Part of a small language model's weights.
Size: 9 layers, width 96, 3 heads of 32 (1 for keys and values), MLP 256 SwiGLU, vocabulary 2048, 1.28M parameters.
Architecture: RMSNorm before each block, rotary positions, no biases in attention or MLP, untied embeddings, normalized queries and keys.
Training: 84M tokens, 5615 steps.
Each number is 128 + 32 x the weight over its row's rms, rounded and kept within 0 to 255. Layers, rows and columns count from 0. Numbers have three digits each. The size before them is the row's rms in percent of the matrix's.

# o: layer 4 attention output (transposed), 96x96, rms 0.0946, rows 10-31,42-63,74-95, columns 0-95
# v: layer 4 attention value, 32x96, rms 0.0849, rows 11-31, columns 0-95
# gate: layer 4 MLP gate, 256x96, rms 0.087, rows 0-16, columns 0-95
# up: layer 4 MLP up, 256x96, rms 0.0737, rows 0-16, columns 0-95
# down: layer 4 MLP down (transposed), 256x96, rms 0.108, rows 0-16, columns 0-95
o10 105:108116135127106098143150104142139142156139182100072105119145150146110143086091133084125080143075144184065141106113112161103157151144168168071185199090116075115100125143166051091097120139088152139166108192122145133090171122164110113085130147135144111077173056111115157108109140081117160116
o42 108:107147170088136134169142098164139128173138134079084131126106141127081123112064139131128109077118150184111152186117105133100124066106159158146156255094098074147142121134128100158094162157081134118157089183103153087168168125188122137125127084150142131114150123085150102159110165106112153156
o74 092:149068117140147107159115134118138121180138179139146127118158124146199089148106053144128098161156149172139083166157074128116157173167156154089203142108115204174130138211124126133082149099147143132147149157130132106135124109083059123066139087081155136126149118144094099145108147080107098101
v11 107:162163068094116185183100119083138146134074104182188139136102165162169131107062143135122153111117149138132182125140139054127130133184155129110123112132141123111185109127127139139088147132112161121211084180096105107145141151143151146100103162202073102097120200133139112121139126078146168112
o11 097:117081136135130114131168135100191139049118107090107150117085113153104142163098163102067187113170113170123115076152119131147193141140153118138134141127169111141095127165189133102134163191100145147084119059149120063113087111096182163130139136158128119156096090095153178200137083128148101124
o43 122:124123116142176106137157086143126120122104075087101163101111110185138117172122101062135135136126131083146132118129134135093125000161071112120097133144132138146108108097076152099161112065128207083117128162151151084112157112127145129118143116116146145146093143095140160170163122104147077107
o75 089:125069167175143139105096155099118109112146113137140133074145135086135159162136142097086169113095201095153135097168188130092126000109121121155097109125068145150130161104078182122120141136138129149152133114139146123131116168163192133104132101146124160140131124084123177115133100122096091177
v12 100:144151101153100087155151122134154091148110126169074146143059120139101138107106099138181169171148059128112116146157117128128103123165121142120082101122199181161113139149210148083098190165147171151090157102098159123121149099156125102162070093132138205107120153111112091124116140108129072063
o12 092:138160169093155100181164122156122106183178112186133184134159099124137093128104118104186133129140133111142096102123156142126104131121102157132112110131101153076154107076136163141099092110160117139113136143128142148059194150124113085127105114131132161105001065131159108188181158071112123151
o44 129:110117140105096105158158120146099107107100148104097168105082092078118135103146179111114186153199123110139079125159135146155141238139168096109121141122094128159174134138176091149076100115120131152074151108118117079073146162097105132096101146118113125149032129164169095182101138110160137104
o76 082:202167152101106104125153143145130139092122140154117101167133139133112146110183181146081155139129167117169082127058138106151113154095070089120067123072162135127169127171139103113151130179103112142067133124134068082099160115047108086132102092140115116107077153147138093136131198168118176148
v13 106:167143121133139152089165157144147132088205111093110136099145181100151098126044134164170071082141138113122166148146134170144183150065138145123129138136119109142137068119127130130151142166102184167065127170150110120112130144049108097193143132146117142138101174066139141127105156134065149185
o13 107:123172099110115096136112084190049130098099188129136109124148164149161082145121119171118124121055152110102100178126106118148141223157134161140144157123090129166170154146151118159115130094105165132135121183166134133094164121148042094136144110113193095145083102125156163086121078169116122149
o45 118:114148150169167141059091117090098145099148164133161127138180082121179124062129033151146169102107163150133151096107097128116130158125160152134129111165107111148098187119169120131043157084118100171153125149099134148131091069091137115153136101168136155131146103123164196140135062164102097107
o77 080:121201120168158129115104126113168161112138127117122073095142093099135112071148100134108107169118179152137149089130116162123063157130188174167053096104138128127091155099177120178117154140108140131186126101162116117184103053137117187187123136173151128143159149104082185145102116157134177109
v14 101:084116125129132115129105127165131102125092088170145163101120136107092117076122120131158096134141202147146065134104083087242105127076171155137123177117185173140121127160141094068115103124141175126125107132087146098092161159161124103104173157181103115074111087159140109122096128201157147131
o14 092:145176131082129131166188107118109128118106084137148094101153147147097091087174181092142097134127103159196176152052114128155161045141093112133146131122166113123129087138145127136178170082086101127112166139070156096119148096156162133147125110112142137142051149214102131079148130137144086133
o46 117:103110102089129153189105091172094116132074091100152106070152120138091172153173130150102161107158142118176092162083099130124088037143151108128165142048153160101143073128144154096178145134123128122106131096107127104121203152124129115148143111107085088159131126154164109196062130110088135115
o78 106:141107125083139112134119155127145152124110121113141127145096102140093132098155196115155171123101125101106137104081134124168109000119100138161079114184156091099158119215146108119149083102094149101128157103048102128086110129123167118113129158111107159119101159166114116092104166171167173079
v15 096:129119081123119093103148079037149099099128143155121136092152125073115135135142126105168113156149120193099176080098156086154173141122124166140165183128132144160087042154124127133138103117106142198166137128151112175142136115164123052192119086088122147177133103080084099148154087125120139119
o15 109:154203123136108106167174103142170098134177166124155075145129157137122136152136041147145078155100108153121149111113127162096147237172154148110198139124105105134112126118167099091112115154159139099145119187131094167075177170119084107181123109136162132095094098154118137102167110147090146130
o47 105:100082194130167102124164103117148106132163166127131092148136118138124157084154004192109112132132153157117085153118111170129205193135158164171236177187112144136124141089121119096111159147096130148097144166094080150132139151092122116132118127118113137116132123142138104091122159124132128148
o79 090:146177143107133080122064069182159132117107133135126143094143117172145101183144093176105101109152146099089115149083085146101065204137130141095120145111127177161109091191124125187097112139171102104170152125178119167111111197102074164142142098129138120072148138154110117149141130170072161124
v16 090:119120100119096095132112073030117174102116152106153132102096141103117093139082132182197119164095138118141085187096139143066121122163148168096131151098140128165079163131105122094101109162141127140097087101088121168160137095132139148108085133098067067185172176133147129078181135140091119143
o16 092:112174103099142129161119161176138142151101118124101154105193117162192183205098085120110116108104148124104137169137116134144107020118137185138138130089112212092138088136124104107105100133136151103140165154148146161105151107059160153148184064160106108088104110111140122168167141145113131112
o48 106:120160147148168107107114132135168124109090193081118127107116138176154115131133181100132140157147119113101134130122102078142143052171193167092116163166122174152136113082089126158115135113134129097107165065125086111101053157046099119159141144221132104109167127176147135108150097164107128078
o80 102:129145144091176111145133099140156178128150147106118152066172127157162112116172151167140112175103148155129049178080163187151143101161103149109164119146138155171143089140180123119071069170147139114105147126145123147108140082083071145164146063102160095053126103142136136127157173109109186100
v17 081:110161128113110097132124151097132099154176159115191130083114133160078131144156139164078168199166067134148155129145150141128127115182080115116122133116134168114067113138082138101171117034104194134131134126133151095129165146138095182137169062120089071126114084191098173147109131111116141163
o17 097:162090174144164082190174100163102117198177145141141108086155192156091118120177074158183081160113090117110150112046166142186130108119116124106131122108114109162119118064103148147141127091127113077147103179155117188119107108180106143164091122087121125088134099110133148096103134122093145110
o49 101:158126135178160126165183180123138118166209129156088172097092158114131185132160176134146117151093150147169129155136195105160158177130172126120099117095131127147089104172096093130118140189132070072074088161125109116167117166112085095125117150091141129146078107136085128151185131173137100085
o81 082:086174135128157124136175080153152154123139144097108105150129111211165083142142109159172141108155079119113105134081120125139187167142092132059192127154152131120088103143191146149116108078129108096127097156180136174130124099111078173076165173140155179119155095124089082111076172114151106092
v18 106:106137108146173107121112176148134141095177150188140112150046120085124147128147144112119152080129137116087174140181113167174113125162096123138051062153065094047098092123111122139128147106143182094150183130148152115093114092143142159123105129086111151080113109163084142082083150082159121141
o18 107:102063164141087109104149110118131129065176111114169152098043149104083083074150129106125101151136098095124086084153145108095154121167174125052063119128117050146100155113098106106114106108125161163093102148131131103147170191161113093100107153125134137158147125171172161080113109136155163109
o50 108:114113038144134144148124120131153135079171093118162167072081120116114091052097162092169144154116104112110132098211142151118127128135119124096053063130074118110110145176157113104120150108140120135197111154102120118148124081184172134063138109116149150137111140147132114114167099103204144147
o82 099:111120126165095171168163129134174139108149111097146090160127092123096096073106105046144120149142116122189164086133100132153229176143153096130168146069138105115127137142101133078174142091052121137124094129094132119150113139201178142082155140150095183164157133138131135107116106133171081125
v19 098:124098143125116132171129060135132120126120106189173134076082088092139170138115129091103078100147170112116161112129157127110105112135123106108161086127088115109117136147081153133078040070170133128047163179160076092136172109152132077111151126157134116161121140111114105123166082154087102208
o19 083:078152178167079140182134087138088151175141094138093136101155122105099158102117110164069104165082116083149195098094168140105097123098137099139133117139131082164161138087162136088150120159135113168124124171137156200137165158177120122131135170113099083061108202151126116062124117104105140089
o51 112:112143154149132145150106110134151137139119081170099190132134132112077142155099066103088135154089155059152169179087198130114080052100082115119111099136139092134150086086123120091182149133146089097105102208178169166097152187186138112149134147143110102078102116104122110126156134127121134158
o83 084:140117164115068110109070120116106127103123084140121181090125118141087194189133127108135159127123124028130099131124142108143093078114091130130091112187129117127109120106086145096200104125195074137060132144111169154104126196186118143129158105116119099077116134108163087090112122165099145157
v20 087:105157141219078194141110072141094130139109125123120183091180123136107117125199126154164121121155135097153118167049154138116141154118101176117181135118130164184111194135084075149130113157108138107106138099130093177137088116082117157135155111093176123140122077133073105147128127090155113074
o20 084:169158124139152118118106150146113129153104122131106144135151138167102131143133064150165112103147099128147105199114110119148109167138066133163199154164128163085100097100077146151075113141219079091137138102078117134095051083105104137153102054105148100121147134168120048143150163098143107114
o52 107:174141089117106119085136134151118108178110204117157071128117121111140134092145077224130101125155143188132090062122098160134131110134130106157161187117128146109145162102127091161055101173162114150137173053073065152162080117064125142118097106125138106134159121138153104126122133129088132126
o84 077:139203103110128077146124104157163171208169137125118143148148143141142128099152113208153118104143114196106146160116143165131118188152097139125188080147126121124117142101211127143057096154169116107157146096112101126138098077105062149161085123112167093082165118170133132149168136095150118125
v21 098:111137081141122143156093133113209155077118081162059085112147129130087130126084141149189070082137154110144179098134156176187144116126147111162144123114136101140133123143111141174069039128108070135134154103150132135120123153165129098146185131171052110106132152179108130092157107113169098139
o21 093:112159169138114142145144094086126093121098144132174161130153151089068186168153071188108064138161144131181136102107113102117146130167123126146114173195137090189105127172139141098077129094155139184111111144069088144130132139084140131129143077130196149123131194203143106098133111125101133089
o53 121:117201156108147152163130087120173114139130150110148146131146126120139136139113080203104071116110131179122174132143105080069163031111095165179126189113095138146092125072096141068114134054121182163169119162111122156124130122104170139166123073139159176120174137134141126135120122097107114131
o85 090:119137125138108053147079083144115127112113098130152150126187113142134074153103078124159151142121131134103143117131094127117075031131131157157112153077086173105118133203103173142105117155172146161126148182141075202126143130130180155134160086140155137122101135154119090118191043149108111136
v22 095:075099196059143096142120141143121114169169152075164090155155149088099127118116104127100068105163123158155102095150175090099145115103148157067110096131064104045137120158116159113107106138150135162067170191144140112101148106101125105108161113120098147173144087154117137144083108163081074131
o22 105:055175074081152127133143115144095166195122110135163058170107146116156161071127148129099131213091167122136173138111128135143149174079143099142111094130117100140165143104173137093153147070077167080129124128177130178156141078142173156137104170149109144097124181114129141073109154108143147123
o54 103:068159118130147155177123136158125130152155087181144162140108170117109133117117117117123131151067143097164110169104163139164141251098137110126163070100104087121109122142176138075172109168123116115132119184186174167103170128167142160145150158154098106093107166141125144079113168067130131167
o86 081:113122133058166150092126144143137106152082061111142129120127134150087167161093116037123128130103088081136092118128124163158111173148114093144094145097147088070093096112104096053182111135119094049120116130134149100086112171162164143103134161093102101093114106122159080159075169112169157115
v23 095:137152133117115113141101132087143145129149066119156153147146166141112113154118142093093166091186141099086132222096160175157110150062169114148161161119137191124157098116104113120158099161135145177132142135113155155161112133194138142140156092208040129053141150136157139083178131117129121157
o23 102:137136195116132141135142114103082114048091120083144092146133124157116111154176191130167130132127147104185096172118150100140152139154122061180101101206187113172123157194184167157177142129148101155077108096131118110113121119075129147145136099086151129113106184186112143114127096176134126134
o55 101:134166130150176141161127123123132133090109114100131146092144151157164125179147163149130129115101173174183144186142113087069124029100100113153083183122110141116105065113136168121164120064188136103119142102120169151135173191074099117138135108156117134151126102158158143192166092153105074146
o87 094:130155116183122136158137074093106127141115126147105104161157101159131126165118156149142064085085137129121128082164128147093147031178113147143158133195101160115098148074115167170141136074193131151138134162134135210148165129154063126118101121118185127145093137131128122114156059084121094082
v24 105:156127054113152132099159102161156142117139111151121109161138143056117131161127149126088139159173118133155134079125155121126164129043153165055143134165090093123105116104153141097155122064114120078102128106125131086142095122151095170123127149142087136193148149171078181134149049068170177157
o24 087:110088154193101129155115081149092055084095188138118138110113149103074152154160111105125161139072091187158158081096136146110139113153158169092139158110077068194114172125139105116098162146115101130160119147164118164137144208146118117134170165112115140128162140113133169100060140143081125169
o56 116:121107109154172130112149117102148091108175140114103100208149156125156145134117139114133164134029140167155115166116170131111199123064112173127177139148086129136079162130088182135170169053108137142155138148128097181147057112135132121129131130103076183109137129146111127068153106134108081159
o88 091:099103133173084114133096072134170141113165120099155149108092096117113129107107112086195147121186111139125139102185137101066130180153131124107201156122106134159087142126157135187052184130083120133150111091115119134184067162132210150091157139147138135132176136101148143099103111121081081145
v25 108:069091072158138087125120155184102117159140128124086176147181096056127171153099127113161134139127097113020094095148152156138153138117127090077094144123139150118086130121119092093107160105115096168144082120169124123101127134153144175158152127114072122181144102110207141139156122161134166069
o25 099:144125150154084150103114119066155075185125089118164180102066159109127137112125105132132132074123097161172138071142150150110103080128116126071131179059130090101108103106155117084135150129176137167146143079128173076100174128140175076124164154163116129156211125129132156119164128073165101129
o57 129:126087167104090136142121141085101134125101156105116096141157154151108151095152203121112137096140109147124088130088106086128167249129165177120166127117124143096075108113195169097139123115111085135125125116110121049111082158160088079135089130128136129103191108129139134053092126164091157135
o89 083:150101135115044160155131147151144152144156130151098138183056107116098182131125134121090105172139128095142152135146114122114110091108177063125105130128173072141113096106143078107122143164070084066023140151132125165126113188178147155142112153137111122133158088079161128184130124165163129149
v26 092:167090098029123140114178171147144112138105163146151122098083117096152126132135104152081113111139117131099210072112174145127106118149110096184092097100119125087098211121119164071100092137123167085133160136086145103165157147144125123127196161149101068128129186124170137115132118143111159168
o26 080:077101174166102173224140130135126163170147104119048127091159128110087134101097184157114158144091111104102151088053154152152106061127159118124062095111112109114128110155158135149129104178036145153164129140152149129172115117126125147111154169117092111087106121130135130122094103126173149089
o58 110:133146161141138144174143132100183139133143094161076158127112138138079106177137159079106156127074102047149160167067184105148058071140119138076080067139132096107106070140097127091176150149137102069137076167159148115092146160170141139134164149127133108091099113110113130148140127124187117125
o90 087:120058164122123136086134148079031105121125119143117108106126113102083144192156131121106134120103131063151104136115175106135148027145116146114064105192149104065119121109080125091130124113136089146129128151116120114066154183125150122112190118101115172158101065117121138134105110173108143162
v27 114:120077101160150076075095088149092163161145133191154149139093185099088143075076115144157123149126144102134071129102119150150094116130110145092111159102140107135168119163119129060116185069121124093125142077150203117088131084163116153157104153143050090131163123116142107148105086149153182154
o27 118:153122141103113102123171102162132074135082100123112152116126130128102082154122139065112092088115068118149156147093127109116120000149106127035116180087139100111124082121106099129180168091092179132153153118172164112119154079182165085117117097137135093154113131130126150085118106113117103156
o59 116:118121119081101098129136063196089047110038130091120122123109158146101110114123177129122133123104102108145099158119099097158117126172170154078136154122152143074121135159134143144148156093097184160118120069141137053167109123117119071123094103139107117115149157202186097098119088188124120122
o91 094:172121193112109112207168127158198127110127112115103120142091108159135162088158214100137166153116126097142124139129139080164159093091125112135146139160111084119148151120162116098178126170065139096049144119120079114157110108149134168093090139121060174103106120182152120093072143128167120102
v28 098:109137142122094074142128100103149119153191151108111177148176216052120075145112086199117113122117103092128097123153145172071121133125152144138147166147114117136134084112173097110116116078125130094128114096076116140072163090072161041142168141122119091122131093077134109111122079154153121106
o28 110:116161074106178132127146129150124137203124110115153132165162130127118147112087178125040132141099179109150164164162107109081115091107137098110123151150176096151142143124094151081189160116128109091125103051134126132111171086136224130144159123170113099112179192152118079126135127067129128129
o60 113:109143171057140105085098115179115128109094148110120147119100105177119112149144163181111176101137183133121105132095091112156126146146172127135091090162132125141098107149125118099108116183086167146095122111113102131090178138053154158160134106175096105059201186190154103146154105116059170125
o92 088:147126109109139092101159149084156152165150178081131103102094169121095134122127166171123134147150103196089114094145110146123156203140182133140165102149130151127082148105145094112067122207117139115147137111154091149086104046072051107137139125145135117126168080130141109193131120065148163106
v29 106:117156131147133174077134138134079103139158125161179137119052136136129102077153100164047138102113123066094171103103106092092116113176086147115120091126109175106135129106182098112155138108120137128097092123131139117113141089011151102053166154092122146101117148155159103149138176171153153122
o29 095:130112100154157101150145167142154116114147075109150103127126146158158111071083150089117139157125114145111116138184138098142121000106109101165118182126147149105168140130093136061152151129134140075127109117135115111109121089174239137123164145163116107138175126108146096158128171126171122130
o61 118:159142096114136117107126162128145087166123063137121114101097083138114061101112169080152142136148131112109133078156136161149137038176128091123073085164142113140135141198188086135137138183170098112113116087128106112109122051128223122116134122104155091077157154131142110173162107157130141119
o93 081:108114108127153111138202178155128140112178109134132088120106116125087080087167145130145167153128113190138137082159097122156231196158177124108164132169171119151105160158191115110081141137099096148144100109086091109102097061133153112116166170170138130139153118152139150138065166123167114152
v30 101:185117051125118155166113102079129128120122125145160121097148109127123146119107152076102128061112185124127159108141125109131129133163107189093157198111142136149114156117062115106079109117127112092116048173120178133081084141131114124123031125124092098119145190102154152056139126105136175128
o30 092:133063154117057107095117123123088110080110116184095186069159124141097121185132094100137146100143107088117116134095105136083109166145094178081123103194104137169115097110141137140118125181160127127155146140093133092129135196106034094120136118085123066124154106130154202149154107131100119140
o62 098:102103140143128140126127117091088091147086131169153160137147088205121141145109067029150163096113122057107142109081122099078108060126107169121091113205129165120109124148139151137155139103143110118146139130132108071149130162144096073131130094149110097090153134105128196155176096165097074138
o94 069:140102132172071138152096129184103122168091102160126164067147091155174099123113070097132153121123106082145112155107138171136080068133080137097120069181100147181169106068120152116122105130170086088129169140160127115163135184196097147092127102103108112150172132105089185142116097104111087139
v31 113:087108080093115152093087209160077129166066141088049111155149164137112138137112098161122174183141145129116123115117110148125113121148142081105127126135061052103092054120172114086191144107115130123152156106166191168140106098120127071138136085153147122110158141145121095149159147136090144122
o31 100:148133131139102125165108102119150116164136107062167142095122118139132091077103149087098117076125135174137137170147126116162089075177094063106106103104152183156173099088124147163164138093111199152109158144171186051183063085147144093121150094176115131180136119149100122096106107109102128118
o63 129:125128139083060101181149109127157132126110074134083109120139158123133093133143195155111117100105111182098100134152121105165136242146131122111174079162169133086099118122163165064155131118127191171161099126163164105107178075122154140118162102147152098127109121177132118116069147108179161110
o95 090:143095108099149158135182152062114116107184121135166098183099132112093185128135232117105083104089161117130144131119132145125150227122147111132127097185103106165121141065110149080161105143163139121174095133102126105153159122127077113108140174105115157139088111137177112122131148119194153078
gate0 098:092136121135087144094087187194127112158167146185107110164083123152133176055149133068136144121104113134101138093157134116132143142123150095053136193147179164093174127167178131180102164135081115163087128175121104095087114133121086108079122113118137115085159135074173128104134136127115108187
up0 096:047130106110092120123108154172152116101082133180126098144072157104136129093115082083170132136185118079137166156128103106122113105104119149103132135165131087083141170138148117145150063120148095129161139126138086092168133082094139168067083092193194054144118136095117153088112126188102156117
down0 099:090118092129168092175146122162146102220066074139141121158165184161131075133151116099079092179146137129097191151164210095162100163151162134131128144099159103175159138159113174145087091150128154143156160153066103127124095114150137131135099073144121135114140125155106115108095164084092144118
gate1 101:148121169082102118095235095103097165125113164105123130095095131088133126126108184142172096148104147120139144146090111088162157145080120123124079143108085112164130051135096129158073109092122080138167118111099110105085143152132144105106116119145062098127174135179188090135208126159111166124
up1 098:121174190157118191114113149155164089137142163142145165117157112120159138140101110150162140084131122126166122091161117162192140117156138081059142122149179128093136149172100103176053166090142133070170135111074127061128172110187099094178190122154144141126092102121121157151125102145094103099
down1 093:147109181188132110084138100104122142105110166150101117141127175144155100131107116106076122114129140112107086178108173156111123085115111119132137143083083121152180108083121117100140153168142129075098130059054178116153214148137157137090107134142124201119140187082136167160123128071063128091
gate2 111:053123115099125114078169107060151175117130118117121178124151079069091117139145175114113086096107155150069129065103076067122165157164123107112116159123119140162121144120176182116061105111101126140172112093114173144153163141189166093143118121072109112112183153118132168085122130111152114096
up2 099:112146113106167164083103129054130118117122098104082096162158109132156125107144164154132133135115105127115130100163149176069156142129162172115148095154155132138134108152112169140129079085121186152024149163096102125091138155102133226159169099106156139055107157069158129125091097099132162102
down2 101:101074138036170114169116159157150187187142156127106144186170055170087102144148179115096157179083138141121146114122171105181127174086167113176155126101144112129143144149096116121126147128174160191144133078170124109120114152111142130110112119162137108110118163142111106139091072195114145150
gate3 109:116082128174173118140166145112096101093069148139134180159163173157148106154166135159078137107123159114138161099106101115134186180146098125137139032169175149095187111084190128123145143085152143187114173155135139116124124101074119123043084129098121157143147130090139112125096095100145104152
up3 108:129113101126143123142087111119131099172099143116119109170153136152121150127112095140100160178085145173094072114145156104147175164150186146136114101109095091131142065106197100121101076160090102135182084119032115131094121098183126199127125103162106110081097128137126101104085177081184104137
down3 113:151103139125130119138166137125122103076080115138123178146082101137181135015112154095093071120149107136122093118084136116126161241146146155162147085147164110127137080114147161117151154218112132125092132140156076139127177105094085116140133100102121166163153166107082105124106135130148153114
gate4 090:095174125122023097091139133139105149152146138117126142128086162097070172112151095100104156080193151120075117158173057112115103125122149128146113184151160128087097116092137158167126153073096131095103158155078114124107131146075096147115161117127163114153139140145064133128177180115084186112
up4 091:136101111125095119130135116165139157162126131101096094142138166060128126103108161126142112143126115172121162064192116141098139142166125152115136143119183065111066081110107160187138135145160110120146055129142141138120137062152153116129225110047173098130091131113116122169173170089100171089
down4 094:122207074138120137078158075098124145090114146114178140133129182133098085113126104109089108073119194089068085167113076148123158059110076074149100122122145097112048093127114086110168136095117111078111118096123132134169106141112144142121094159109140170091127108134123123163088186130118156100
gate5 102:107124106127056148142128141072171106135144086186146158092132127126108185115126165131101145103092160132136152134109156144031186173126092151144159084194124112127124148070123142128133109071142193149105116105109112169184181070179161165115152127139128155160156109137097088160096154100130166111
up5 108:169169099186062091118115141144133142181141132105121107125085126153101097135090105114118057111158113139057159138164075092156090111151125117063072062119135103113076078165148129134139106144184148062124083142134174086115146118093113125111179114178100099121151148130096157151127120174159169122
down5 109:173120146137190188101109100197165162093153116147126148115148139083127109137139111109168136128135111132166186170134144113130082000133098093095131114106139142103147078117079126118116123102185128081154119141074135105153107195134170143113119159127101125136143141135148153131193126090091113138
gate6 091:114091102131107122117183146118070178133151121148029143125148158089139083118085137118194090113141137164141121162168178150164196152142158145139129084118063068137127124119119141124098057105067160134129113114114138121069082133154141116095149111115175157109117155096117067138137134119133055099
up6 100:160112072050131185109096139082145137137143092094070118164152152098128148118099167066126163116124143097130109184090056172122112157142112184086172131132139149118095199116116120102142134115106140120168123122139155095111160148118149088194151105200097128039179137131127123136141124146170107139
down6 098:143080165137178184127105164161107142069118145168126102167137167159140115113055113103134103129091122152114111145189136165208157172079104143155100112100155161130113154117171082141171076193104163160073144126111133115152107109128136104153124074178127141136112187138061078155134123149161155113
gate7 117:131128141096115115150110166160083121104090209128136163078135120158140106097118160097160124091083094130139156153122086128145169142137097120139150143141132147114201063104163115190093160087152046182144094127162140115139161108219093110117098089119163153097092118099148091118117124105156148055
up7 104:122140079134086124125144073124102149147142144085098136147084093115101147130150134110140076157100116146112164136141139086091079086150088164082149148119194172079124156163129085122131119166182163121156187157142145150132147117064141086160170142110124104136157149088204132121164172147018121128
down7 102:133156146068088171104127119116119164138128064082105127151096184123112152170090108138204166147109098183094131100135147141151134143130092109145168124143200097172080136143199141114173135125148138105057173155118109081113188131083143188144167107152079123118142159124117118111111087103167158088
gate8 091:161084101144179113152102126151141127149153137111117149131153125174095118094149153143079077085123150153070172144178141168118114117137120137167104127137118166141122122114192126092098142139161095173126166179084126104131139149072209111153217112155134136056110153197116145062102150156164132173
up8 098:157160109153090155155137128100126128116109200087110099121150079131115151159119096201112106110071102090156133199148195090103108106163112148133104161085077095156162050138136153103125082086114126134149166167124170113205119185171154158123125128099093130095109169150125098177128109125136096107
down8 101:123116198102169155124156179137094129191117150131135177182102191171083153166147216143091143126145147172116093117107081114120133210067150144117116168149137136124129163104121120205141143131132166148149151129132143147058157172159074125149133138109104166169127082150139150120126147148132112174
gate9 099:137100173100181123148160159093106085102107195131094120124168153187084125085089140089125118165110113116144170142127094089131123122133070135110118099089140154177110075129119114170082146135126091196114109118154133115116088145153084114139114042119128084089121102170178074064077117107162089106
up9 105:098116116063096127125092158184085169103176128142133147168142122159122142135121097134155174094176142153142123114133093120101086149159087137115148155133122155159114099175142151100154020088137104131125112161155142095103112123159122071138094127174067225110103155101193125178090155172136127141
down9 103:139067139114104175087107195107123166068064140113158088150125111109118133070152101088135095124080108081106077125165153106119155065181133093145178116088122105183130082122096161196155172128101131110090144156148126123146144163131131157147134156152129159159161064111170123114155091078135085109
gate10 106:121181128152127092128128134107137136119168109167129152099182163071031081124128136224114121105121150114185194190133134126065114174148081107114132132155115101116106135135090162094144115082140132080107121165115111079133078094139154120137103110110139131070138129157116092096138142182172087170
up10 102:129105106120139126094056151102127151197159117131136130131141114074139072137148120147114111103161097049132125122139118162136095124089104138140116097145213129105081130153141081154085131120185113119092133103129135124166056073124158038093106141106142069155146155110092088071124132126065164144
down10 097:070156155122175076157170132157146109117100153135109094090104066154148182098101108095171140141201085167120132088140161110144148079143152106132152135137114070129150119095183134182165091203052110167162155127127171161096131170110086129129169122098117135136134158117150136166129079085156153103
gate11 110:135153098132128180127123142112132137093074157174082169073086087135139167105105161111147084117097113144171134080140139130145150157114149123087238113183129075145212143160147119146113112162104081093102176118118129122110089106147092127188164078105137125128143099108076110191081135126114133118
up11 102:105134171068127115052172110161165136161136184082144135169117143081127125128104125175115150109170114133145137165181196170106107112117112119154133129124139159090115104133092191133091161049163038155142116183120119105115160107125109192137114149133107113089100120110097188107140066132107133112
down11 104:196114068117116168122082145115081119097137116138134138174111126118058099125144127124177157098115185061109111138098148150143145072124102163080168103129111086148088109082174180125159162127125128137102137073139182115166095102138116200159111118112128105113106036147101143081104152141186130139
gate12 102:131097098207137088119165081113088084160077136102115129100158170150056161083098128151074115142142148084111190132098136119152161165183143090153130113201123086151138148149159159164151104148137134079165089145177129165108086116155123126143218147134126126127124129174115183131148151153154091118
up12 094:104149076141125084112148142111089138181093178135132091109147045052092113175077125103116151098129140098126131127134165133125125110110130124082124120105125154094117145147166134126041059072145084090123124113182158102159181122150089115209155145085129147076098095093122133116161170148147133126
down12 101:089146214094082156093123093100152156188123127116153114077072100074122108102125081078124144143140093159150084110124173149106074120104160080110114195091161118148083185085108095140114117111114139136113175181112118175110161173152127094113152119119097099098150121157140089131161167170105101084
gate13 093:103087159145121094146118138079151183157130148126150146118157081108120150055157108076188187087118102171129135158142093093133162118111110131130087161142101078150178163154126166150128151066103147169154104079086153109091129106171137131097117050082145185068117098143182123169109103126139091130
up13 095:115107072117093114138108098110127065104111114153137108093156154105167152135099112170145111085143195144090103111119127145071127130130153140162110107176108088154106174096124151052160167078119148089106131128085150106113161152114135128103175059170164198143073113131103118116122170197074148189
down13 096:141168197113107125147059114137165100070124131113161139146026158163132111159145156071088120178154099169100162105098100128187139190117149105087088117144141119141164161086130102135119158147173073122114120091136106149113148141105103115188076096163124163116163087146145108126123171154150175096
gate14 108:189074155169129115134120108168127164117142205156131168082128071091079134094129154105130161128095200150075151130151099126124138155083087085160148145141116055152141115066138129161149088157092120168164104157150118158120152118082135139109222096112132131158101086142155140100133167144160131168
up14 107:127117089103184158136161162149082119133123146100184158093123090143170123143157105166098127097197121143091093139122084163101109122204176153072122105168124087094111139158094162146176113139092119130158140127094112139123138175128128113109145102108132157189108180176186153179108084136205079160
down14 110:185113111095168112127095115150172125130183117101169124154177120111164118255102144068139115156114133142161143149122046139122088162126103081122113132099088150077098113160073126107142143088163122068125172115148128125120121205142123107107136108122084145103164133132076145136132126099068121103
gate15 108:098121147142109125087209151093126152119167123124090105138176158143126130115146162144082170088127157094163084070148078083119130161161113107179155111130178173154134093119150139121131097102081105159124156191100171098109105158093157130116121170143126159134171183143104149090180093127166109028
up15 106:095157133094022123118141123124123096119092099090112086177105111124144131137063064105174074068184162111118131121138130115088119103112118131162127197160164164182150137133131123147145086075102121094135145186153163147129150142134160140125112102148162186125058123171067179115126118139122140151
down15 108:151158080148083097147112086130129117097150197187163160095092111150092111183125120176134137126132087101172156180115217122112149024101117110059093116141110122099122119149151139106174099122149116159170115097102116175135085107119175162166113120150187111133154147101125104151126117145128125183
gate16 108:035165109132065135128121087164079183111137106141121131136109048152131138121130150096165146135132098109002195112130151144164117160119099069131160121162103155124149104163152128173146152101151143133138136079097124147171189130123140132129177111132114137123160149107168079142135169126078133119
up16 103:074112152087111143125137109135118053138103129152062137148120134113146095097126125107177102205109168128084113117114161111152182159078098087136102106146143124183113138097144117208153146110128147133104136071172119150103117181068155184132115144110080110078086130132176148200178139083129136128
down16 106:138163119121128164127134165103099177060098124111103139133095089113218183170117139073072130083134086111151088179188119152101124128142123085146121100151151132137171084132099094052084124131082159093090145150104127134158144167123194180125146130134098123124173144086178087152110129105131103090